Weights of a small transformer language model: LayerNorm before each block, 227M tokens.
Each number is 500 + 40 x the weight over its row's rms, rounded and kept within 0 to 999. Layers, rows and columns count from 0. Numbers have three digits each. The size before them is the row's rms in percent of the matrix's.

# layer 7 MLP down, 128x512, rms 0.218, rows 0-127, columns 320-383
101:520579502475479502494435536510478540502501620495502509486466484518489575405506481494509567536570555501489479469497427492485499467514492540538545500494587451507474455418497474466510453531537460
101:483489512524475503589584524419510486475516483550434454465477521464560491466468565487471487519503588430489477468522472537481475406450577493469505516462499499474530509529490522559535553481489511
104:474449570513546528571519466580491515466478515499460532517432513508478491548499512558533461358519537482449497521562509521561513518568462401506520481521436449447545554463511521537461515491500494
100:543493443506559521482482467528517503492477499483551556496561476547562536533469514537470488519491454469520497536458522470467535417539451550544539478479535484501475508436501507471460496503559483
101:590510480494531525543510491508496586510484498509451412517594543529444445543500475476645521527523527405512476497445538557526551486468479490497513462469476521540565505492504547441436531530514417
098:539456498562604497523492547522452410531557457546486545510542504559528456428447444426562517454479512496515434451421446543440573536471497459462483519469424503492498482426460502491450484525543482
098:488498528542413466450517560397602459516481459516514552518483456464526421509516542539500495531475522467478540493488491555524564455496529506476452552440501484565506477485486444533493573456456537
098:462459472477489499534484468468551437499487499536508502448454490494453521440487449557517566476524466446533474522458503519547448556501523534453449526518523439521527529552503532400450524427470518
099:389461467506479525464479439452479585575483455513492565493559433441416497523552476506528445569527482467484470499546479480484480439426577482569437501490472508521482530544436527507482550525514529
095:457440530474475451454506520474506533446435457530515354457551483417491503520488484565471519503520509461516489505514493500589468516465495483489469518436533515494500432495473503447576487413518492
102:504504504534527456499488560505493478480514563538518564484567438466493556503498472477457540480550495494549525519485526516431577459489449433494488502486535399514505524492578489505475542446476511
103:491456479528523498479503528455448561451454392493538501461518465425479417536416513542611467445439543485544453516545544451531486462483493486465580494540546496527530506462515522532537517553479507
101:565529578552553465449537491451480494507454519492513451466455455453501505482524542566457563500477584574502494545483515571422534491498478566485557532469463455474460523547516508543484539477505496
097:537534437520522515463494483496539486477461475473499496408464485479515432499488421498495476588490528433528542470462449544495543516561470519467515526473485458530521494489456517535425504510485433
093:515482469485485478451558466475456460503559455537527505465500516489566434553523518503480569541505503557501492489515419481540453557492486448471491529432534507497541514451517506431473500442455485
106:471542448537415470533475427469522485479549491456445347534493538520513525506480495523473467531482551427520496558471477452467497584480538487522526586471489561504553464556531499466515464529471480
096:443564567465489528529508491489531512550502589510504526474556499524467516451476536517499490488482482540580591467629490561561582438507511491519542452449494559508487445525477530453515518560508474
098:489533507474459567551521546521489473472451544475544499519489571508579503476489485515410528570444587483500449518522489500522605537567523549513473557509509457548559487511543492551464490518512469
104:528512431431529521530472560532460484584486461513514571489510511535486477550517502560451512523499514506457432547498539457504544479474541513489425517521552577506537529440504470554542418530504517
100:512528545487397497531479457412466467521478512485500465490466478521555510437481570546477493491578507485459499476499429475553563506544478423533438563528557527456570487411504413538507524576463491
096:519487450527483547468587487464520443461481502518569478518542523541486490513560507505572538445503522429478553518575487483568451495472540552591476483495552490505475435538424463416502494446505519
103:490484418496521446499538487499473490519527493490551507453454438456503477516506473497471558475482527482492538419452595489515486491531475524524454467451546569563488470526543476474451513562507484
094:638441537445444519504473503522485415489557542513413471514499543539550481461527488517548524531502510477483568492505505514558526430471483463553494492512504517458547464523492517473489498449476538
102:492574472526497516511525530535488527512513534540479463481507519489522463628528411481516521516536489482427494525418447428498511463505511518516475503438529433485560484527528524461464530474574475
102:603525579564475514459527512550508494502530549469518493504518480483529567529515530467475481513593555529480508471516525513501451400511498484457520516520524529531516511586526539467552480456463523
097:480398523511449515511384455423500472436466581608488551535575544509540515499522486499458381574498509480461431508486502496503491456456463442449520454560525478500476483428430473487506524446498509
100:521548553547482431501490488512503518478448495481476465466467435516428533462512506472485441468515549535531543471492495500453474513462520521518474466519504501526596560542507477536567582512446505
103:403493541504514448444513516455485545503508447543510551562521514443466515521534486519477487501464474515497492520554520523465505476508442486514493499449550542454505518446483503603466503514537489
098:529555510455437516542479482487451470508500527474528614446502532467550455551491530463459446498454512509523486514562492500539457494556510516488487483479438420485480603504530571605522561437444493
101:542502458505456487532474520527522485509535523576524525478540494584541519546378516497487513518540478522458509516507478487429508539440448494424492493424557464620541551482505543527493491558527611
093:544532504477501526506526520519483496485508538473526475489483493481376527578480554506562544505487469529484515535442567538502499500513533546500458527517579492527523433488525555494536474520477472
098:484503463529587497514522487489480446563480428568459454567471519541535443361518491507535484523464511543482489556443539530466490555496528525479563529450556553472601545512447493466579441489448450
098:474434463512402504500540455418534514556513504492503445484501482567569552534526500532454532517533538551481511479560467451498536472452493468482505437465504445541520488507473490505482478563591517
097:513534479470495498540463518469507499573516560483422422506419548454500526466439564497497537594468465479516489446451484559538469468458456429556415495513516517493421510470536490513504515501525408
103:562464496500492507552513453475531391496520456539470447495499453474432511469539457489476487502557532502454508470533499541497523484485452518505531540532516536527512469423512465536521455557489499
101:543495506468475492482498553476531447451477519465497490511475529461485533494456489479458481521572523538505504497510505520504429496546543499470557585528513519487451443479524480567519463491463623
101:462419435451489503491464465545494525510544506532599444510448393518459501480479472499494546444449475473437499417430477512560514452547507510524439566486460486482491447537501507445545506491491481
101:544462523503547476494541503482475519521480495520533439482453541488480438548497483578517523493494545476473512528525528532495530442511457545484441516523511529496427440573508504526510500440553519
095:516501517466503578454475566497445509570559470442574511518451476519477475512514484614518468495548559499519486488437560467467519520471457561455475538490482428468486504532483537495511492515455487
099:509482514458459422527512527465459549501447504502494437408445552476470492497451491501503583522460537440536482547495491480488520492443471471554408525496458489504523469450508419531553550500539534
094:512465417479557528540445416525492442516510436559554476520575561527496478587520481493503505471555464476556562511451456441398482499531436491480485591476433428497485492467496375494426469498433556
098:543481554543477432509497511496409459520504481483554475533523519506556525501484495514496471478542482502515540523506491453588500576574493425465554457571509521542510448475500563554457448575566406
103:488494542556520494497541472482507435450446513464479550538469419479512482528458543619455502483477448550466430441531525500444482436515530448537493574552578537519488437448554517512513567473485513
102:470495462508546518499489487523521485596510463505462518515525513490569463418479469513469475505477476528521501421483529413529583488478409460477518461424471499424492498394542483472509504532518550
098:506508477573501470502500484480499504551521514546567534487508482450501462583543540518447507460555443485578537501496489408454513456519491484467541472455488596547506530474489510429529485486510528
101:525517494473508479517485515433478506506503446583479511530468454487525496549552520434442470495445556544502507555435453465514450569480499526517485515478503454461523467511476477498465503395493555
110:535480499521441502532508555461529459432472501404536501512547420521494541454526506466543440450450538459473484508460475522454466525591521511484483503490459525542495540532545513463426520512513506
102:506462496557514485472462550503516468506519486532506400512552501457481509512549489475513456522528485515482578464436501533557454495531493441423481547485515443494475407476463510516575475384443481
099:500498497491499471475476462497484426504484488482502459505579496530525539564490506517468511492506456489467496557477517455499555467560474524492539522543395445513550448526549397519542496452464470
101:536492422463478495483585522499533524496491482417555568443502530460443546538565508614484499527509488480532488461497500517471559540464502506526446442498459518535469449521471546504458564576437502
095:504480533528536433507525470590494449461498551536448491532476432473519525470473525559450512438501482490454537490497493514468513460515505455441544524466472525329431519514544550578498480501557549
100:531458532609459511493434500463435542593458493496457489445542418482455539486497573425465438517478495509467466496505539430500473622565474440509524542455461478583518489460533484583449506469487496
105:459503512579472529489474477491441552538585545517479511539348440561414550464521500473403452549486536485434472525512497563495531485492532532476454483511465520483487472473516495485528488509472535
096:593514537450507492501483509440510474559499478505435513453535447466546435516496489432480567405458505473492530576493507431537444455482462475464467507455398580512512507462489516510508485542493487
095:495424516466468525472511478454482536486570511494489493495460546519539471499515459533563581516552457481534531532487522565545490549484450549520579528514509543481489576465492501525484514491502456
102:501536485578436597450491446533509469552506553500529508520549423491470524407490528423505557538502420556510490463506466523543425553453503498540514514428478609444490487466472538572542568545487522
098:476499596477505513483529482420511539482457428458464524525463481501483534548550465443438473466491510475472495535535522559436515433545567514542429480505477478520417497510485433493540525536504441
098:520446493463458475552456484538541578470531503499510507534576531503531482458454543572504551454531527477513491447507496429512477445487511496457489462498550516482454470569484474465428497430597492
106:471471495480530524443468504521512554568504520554532526524513532443578491530509534481478500504498518533517550489520468495497440484582498457478558473499515485499447498522547502566477490419439578
096:580424503476446445578516496538411596484573502545457473541541512519466464518490479465475559500513464506538538534551479487497507525516533556524498517519461493502544508470467425523506509538443502
094:512484471498501584431538529471543520569487543494457438464499501498468446535564536458497507519494475515590504475468451511557541493524513534491472528541459496398589477495429488584468493507469482
098:558500490502474471493550399513513535473471501507424549595499453509502528534476490469489481519528503486461498474559458515548457573492542542581520502558422511451537555524492548560540527475447506
097:584496478448506489582546501543572470461458511486530488523495468461494458500493529510504478418526550526446499485476500492479499517506454508491510450506510467476372488476563499461525550518511472
103:540466514550524451520560505509477548512512503453522533440551500554573457429489522468510453516509545534468447462518544548475491546463510524484557493481501518455475482535522570501539487490452535
095:511546494488527514478503473508405470528499456481459571478442509491502543472416491426515442491482437572528538493477497470411541447438522511466443477458509459555516573516498542507466421494544444
100:492497513406508497492575519430544506488475536558450504535516530503515448433475451389465541475495505511467507547557480450445485460506522460534531485475566518506516452491484455488511474527500569
099:582512476523497520539496599487501493492532553568531524469467545456511538501471531570443487517485563500553419546538492503486464530568466421504584503471533483542468545507504567562514464483498469
098:545417484492501538585527513529473527550529515486507444547426490519597428496549520434477506420514509425511503554468427514492538533440544523567550488546578490527387524539462499489585484414469577
100:438494570529535443521498490520485483544460523466485543482485531489542521488507462399555489477478446460525474525494480490527495521496537527542474586491471552498506541430486447479489542505532500
098:515517466545402571446495408528465453568462421436457452431467469462477561539488508490491526499485521414498531522434450493517472550462478458539515491580458434520549528485519544501476533571547493
103:513566469484469481463440554534494547498515531464539509474499532533523499517461435549603504435461472512482490511544467507523551513512460528535563445541502620446492493489543570440457548482540497
113:579507561530566477555496558453473452510468478475534550535410523521471550496534496512505547493531532540531522427447461503486516510462504507474564507513427523494496528509491498498516466513540415
101:466461465525501548529512446508494465518553560458487532532540547467565477527494408464463566475479460438506467435459469490475474502542540563512532543483559545545573456546445507506495522489569514
094:475537565456482524489458492543480546473458529507507589533527399464454461530530527481499444471463472509528517523463585512460451450502493520488490520506514558486416584491493490492478456520560567
099:519509453481479516497496453570511482541542546534550456543465520495483456539483518511497522437536516488471434472557456508456495438476459472506498497556577431475573473503545492579582425544523599
104:577519507525519465542411447455538575470516481466568534479480532523451520513528480405551459555482422514522517508482498524444462504475523468507613471541476451538469517531484450477479487491489512
101:494431540530462554463447448445454482432550485587523514512486448471474455498484576458557479560465483481499526569430575511451513560492390490462584435485546521505535463448476495486536446481535487
098:502489495465530524421465485466529463491552454432510527522509521489437492447484509524494490551472482563479484537523524511437582511528522545505516527481508523518511522494467510512510508488520429
106:512513477532508547534525525429517509536564532502492453496460552561470545482521487499462505559539513455475541488470479567438470454431531513552522428453524577477486484481460519509447517529539553
100:511447520506528495556497560562533428561454469553433495555455467481500506499575403576519546527575505465488535498523434485490474509547534517505498490516440454490503476510523426467393520479489503
102:362447434522473495525590500495462433518477518464507452495508490588453493486503544535516347551417475464493530441463563468490506475514505438496442479421601512424513501483468445506543506493484464
101:561432475438471479521522493500571576570516520463519523460494578493487485474427552549472495498511473464514580469462458438587498476557545458510576505552543570462523517451535512460469527520523468
100:453456461458538480402530504544501513472518461470481518571545470555457478518503482515400492512475539467446466510526411538527543465466574506506515486435531434476488447510504443415560538496483449
101:477546515467561459507502563504453530507520477513457530538509455517496533578520527497616578543484463507476460493589490455434512541555493517592542521527559514497481463473508447517522538491508475
095:477485440526536520483551450605515480525494431486502528518547460516597481463459496473506490541483459521525487470454455571497489501496496546514506526485558456472427549535605581486543451599484508
101:449538537498520521510488450484507545543532486525537485534529472506498492532483504481462534483556461485458470495464522439452536536533506541444512503494465556469511452540545457461498495520431498
095:397524531527475515463476511478515515576511524478497419537429441494520472503484497491469560487496462501480515526421503425513571455490531570552504437514533476462534436476511460453509500467479470
104:567439489475502478531473573487482501439489484460503510484509428515514475559435478499460416521418538505405540456496421422524536493546502451417476626571501528464524528469476548537529581477435455
100:457512526483480511487458478508491517474468507431465555489503522482478508571486469480527552489480442524484479487464509519478502524557497444521536530536516481483451528537417569456526575529532429
105:521486496479509455457498514521514516474587452562518523542568495522502566357560537480550572507487549509542497444501496551418478509536582527492432496515450485498547478505524466445524581478495562
099:497525485522432502482566495464478481453490372501576461437485490505487474558481468442482482518492492390483539458514500482521577485511457491537572429467594555518468520509480504499461489534509480
098:466488498529528451507524481431522519555582548477599457537539555498515476507494471459494461466440536497546530508504516564485438494537513493449561477487541496477561550455507498490476449450534508
103:488516533540439400526524496553531478490504517508481512460494532441485533433437405544469500465473506454547459479558508454452495552427537495529485530545465524559535505502507489471523535457457482
103:460495480497528525452511501439502516505524513553493485561495461553467556378496478479496483512545532513473483471505498517543471489565483505512480491495485569515488550519488533472466517486501531
097:515506508544525536456445565501533497573522512519469486493497456493531498459448482517515514517529440474447413482525521522501495479530508524458465554502501510495554546523457482466554470498456525
105:552522479563541504466536478508440540532519521535555530550487480523521438497477535502492534495463476458470494555459482454487465517534525497490471571439421583525586528511422503478599518488486595
102:513504487480452440520557482467484515544446497470498513504495459472497415476482436458453465535489442514449481452430494559516542526431561480491543551468430478531471523523512445478506506484472495
097:485548496500530471499482518523471493429432388543458450506469475539496439501439486475467480455514486503463523496483540524494522520506516526495501535441484481451489557400512536532455426460524483
100:477530476464535524537456548524467585488454556485547490537463531514469422496566539522496562424525512511443460463561502517527499572440529486558502575472494475504536495467545503465483551531486514
095:560382477448509522503544490557495581502478556554494567544559547495552530530486459430431502521467528513502541486527540490449460439489541470522455462517517477585508492431439541463536511482442549
093:457470538423428508518471524488509474483509558482526470505552571520486485546476483471499540500444542469499497453493524521421529521496492399524507465504483541619496496524453500513553487478516507
100:472522458539454482431504524539501449514538501464454610569511493524565479434493566486481492519543448538494464572489454466513500413478507504524525506536452497498497517470475532523462495559568457
094:479506587422518504487567572528503452410533448441512513499489529533475499534514476476589509498464459518556511492501522455537463550460475511441482516434491483541521495529522509492492531490424467
101:454478399516549487537449556585467480469478540520493532533444439493508433503468502440554483506521497439534564531484480550471500401534468465498541448491572509455399493487526515481492487533493476
098:573493501550520512524468567532578487528580558429465505486501453571448551518519491584438474462502466421489553503498574471509519565518554489527550426539539505524525509518542470486411517547513533
094:501478533548498471567571533471507386442464526525486507493499522491430527467442539549475473569562497549406515520510472478468466485523462531512490537473550472525450506506545532475479443498467521
100:635470528606424520435447465477495547517466508466515490538468485502499526478544449466490505498525504569508532457453556480491474444476531510471507532523434435494460523529540577417477491509434544
095:441566433589456535428502494415526483538488520541505534504527548490552541607543489460492533547525509503462492517559523459474510523530553499471469467536497584485543522482427477516448509479525509
094:482495554542514478487537538533522492456505475514560469437531502487462492501510562484518481532490442554517503488468565523508490456526522478486455481420575477569506452505425510448524477509507543
093:546531525560531563502407507460567526519441459542506468492469556534591464528470485467539501483515513429481512468413524454550478532491567519432514484543565521494522575474421438557552533459561417
096:518468541455490490558537443506449527444482484477516504495545479478572508416527404484465529515387551539527503426544501517409510531543502437581468503505482527505535497516512506502515490485571460
101:537524432530488486586502560499502539532526548440482503538468508496536437546517495522429441523518544471506540484520387571468522484500531477484446539486499516545533538491517528533531494498579520
093:494502464461489485507523520499471417544511495576498447521565465520444480493485492561500490526489543523474433503455483505472514531496467397441521540533463496456525529570471500366473495478537575
101:408448510509525490487491518530465495380460518479545452496509491534475546500517500488532415450501454590554417558462547528492538497455485473486562496443470470529464467505437548514489505472420506
095:530484423503424486471526468494525463519495585514474471530536434471490491521585520466500500492562484424486411502468523515482513490523502577520495475476459530458561528469545508482540465602485435
104:506400528514540478513506533519484502523506603515405478425554446515531529538504500453489505514491475559490513473469472518492503532510490430505542444494474519493554483488522514562460483509485535
105:554467516460604545472478524502476466578502446457593503528505568500428506520504503560471455584502481548445474467491489536527475472531515490525504460527480516487570505478498486507458447549503501
095:493533600529564470566459560509562514497479493577566577559545472546551533485473478492552513429559509559542501489471487477480483448496456548492508494535434480480471439532561457519532529394534502
135:451421414496509513516467510617538519535546505444468485552547530506488465461472503540482513513461428543519565561497503515519489546501440501447523516512587530505543429484490526525485410470497476
107:522536468494516522481465534486431408497531482523494546521531563527521525502542511551498583445493517503489526482423525514506441529486469513464458511498519491543448464442538412557511512496490487
108:517493530577487506529390451382465537468501466436465529506506516486513491476578614504496498457465438552546439530503534518514599542496511467507507517538521458506466484440465447507499478520485479
102:408497527526420507502610508585536521500541538520408490499444473509433486485506456570541539545504536435499567503526539479453562545514462517591436472502538533525561521535462547477476481531532545
100:433501528524508537451552537454494535512496572455542495514526558581536516521519513479498553565496482501438525494455506447529488435482529551497476517602484522531439473446480462470484451449515566
093:498482561490538513480540540561474532559506507494539544465468528531507479520486471505515456439530523427498520494456515508462465471528506482479493497481533562496463521469560430592483482573509544
101:406525519537576476544447482524415552524446491583496552420492518490546450554503450546583505476452488505467477545468528479491541562505522497476541455487500506513520535477584531462425492508467520
098:495526582486529503465497529431596492438500521471457506546514543507538591509500460503536497519466536513534532510469507539513554545528470517595507528520551520449465534504509494531522519486452495
100:450550491521473488476562413470540497567533456440555510485456393497482509525464543529559533505477429446539536512417488477506531432475510481574440529535411566403562456508607483506468596472534517
107:593510505538490499491480536539525488562480455510484431528543538521563488551582513487459560452482493533502511442566513488534470479430561558550465494581472426527461484547468512587499466491474565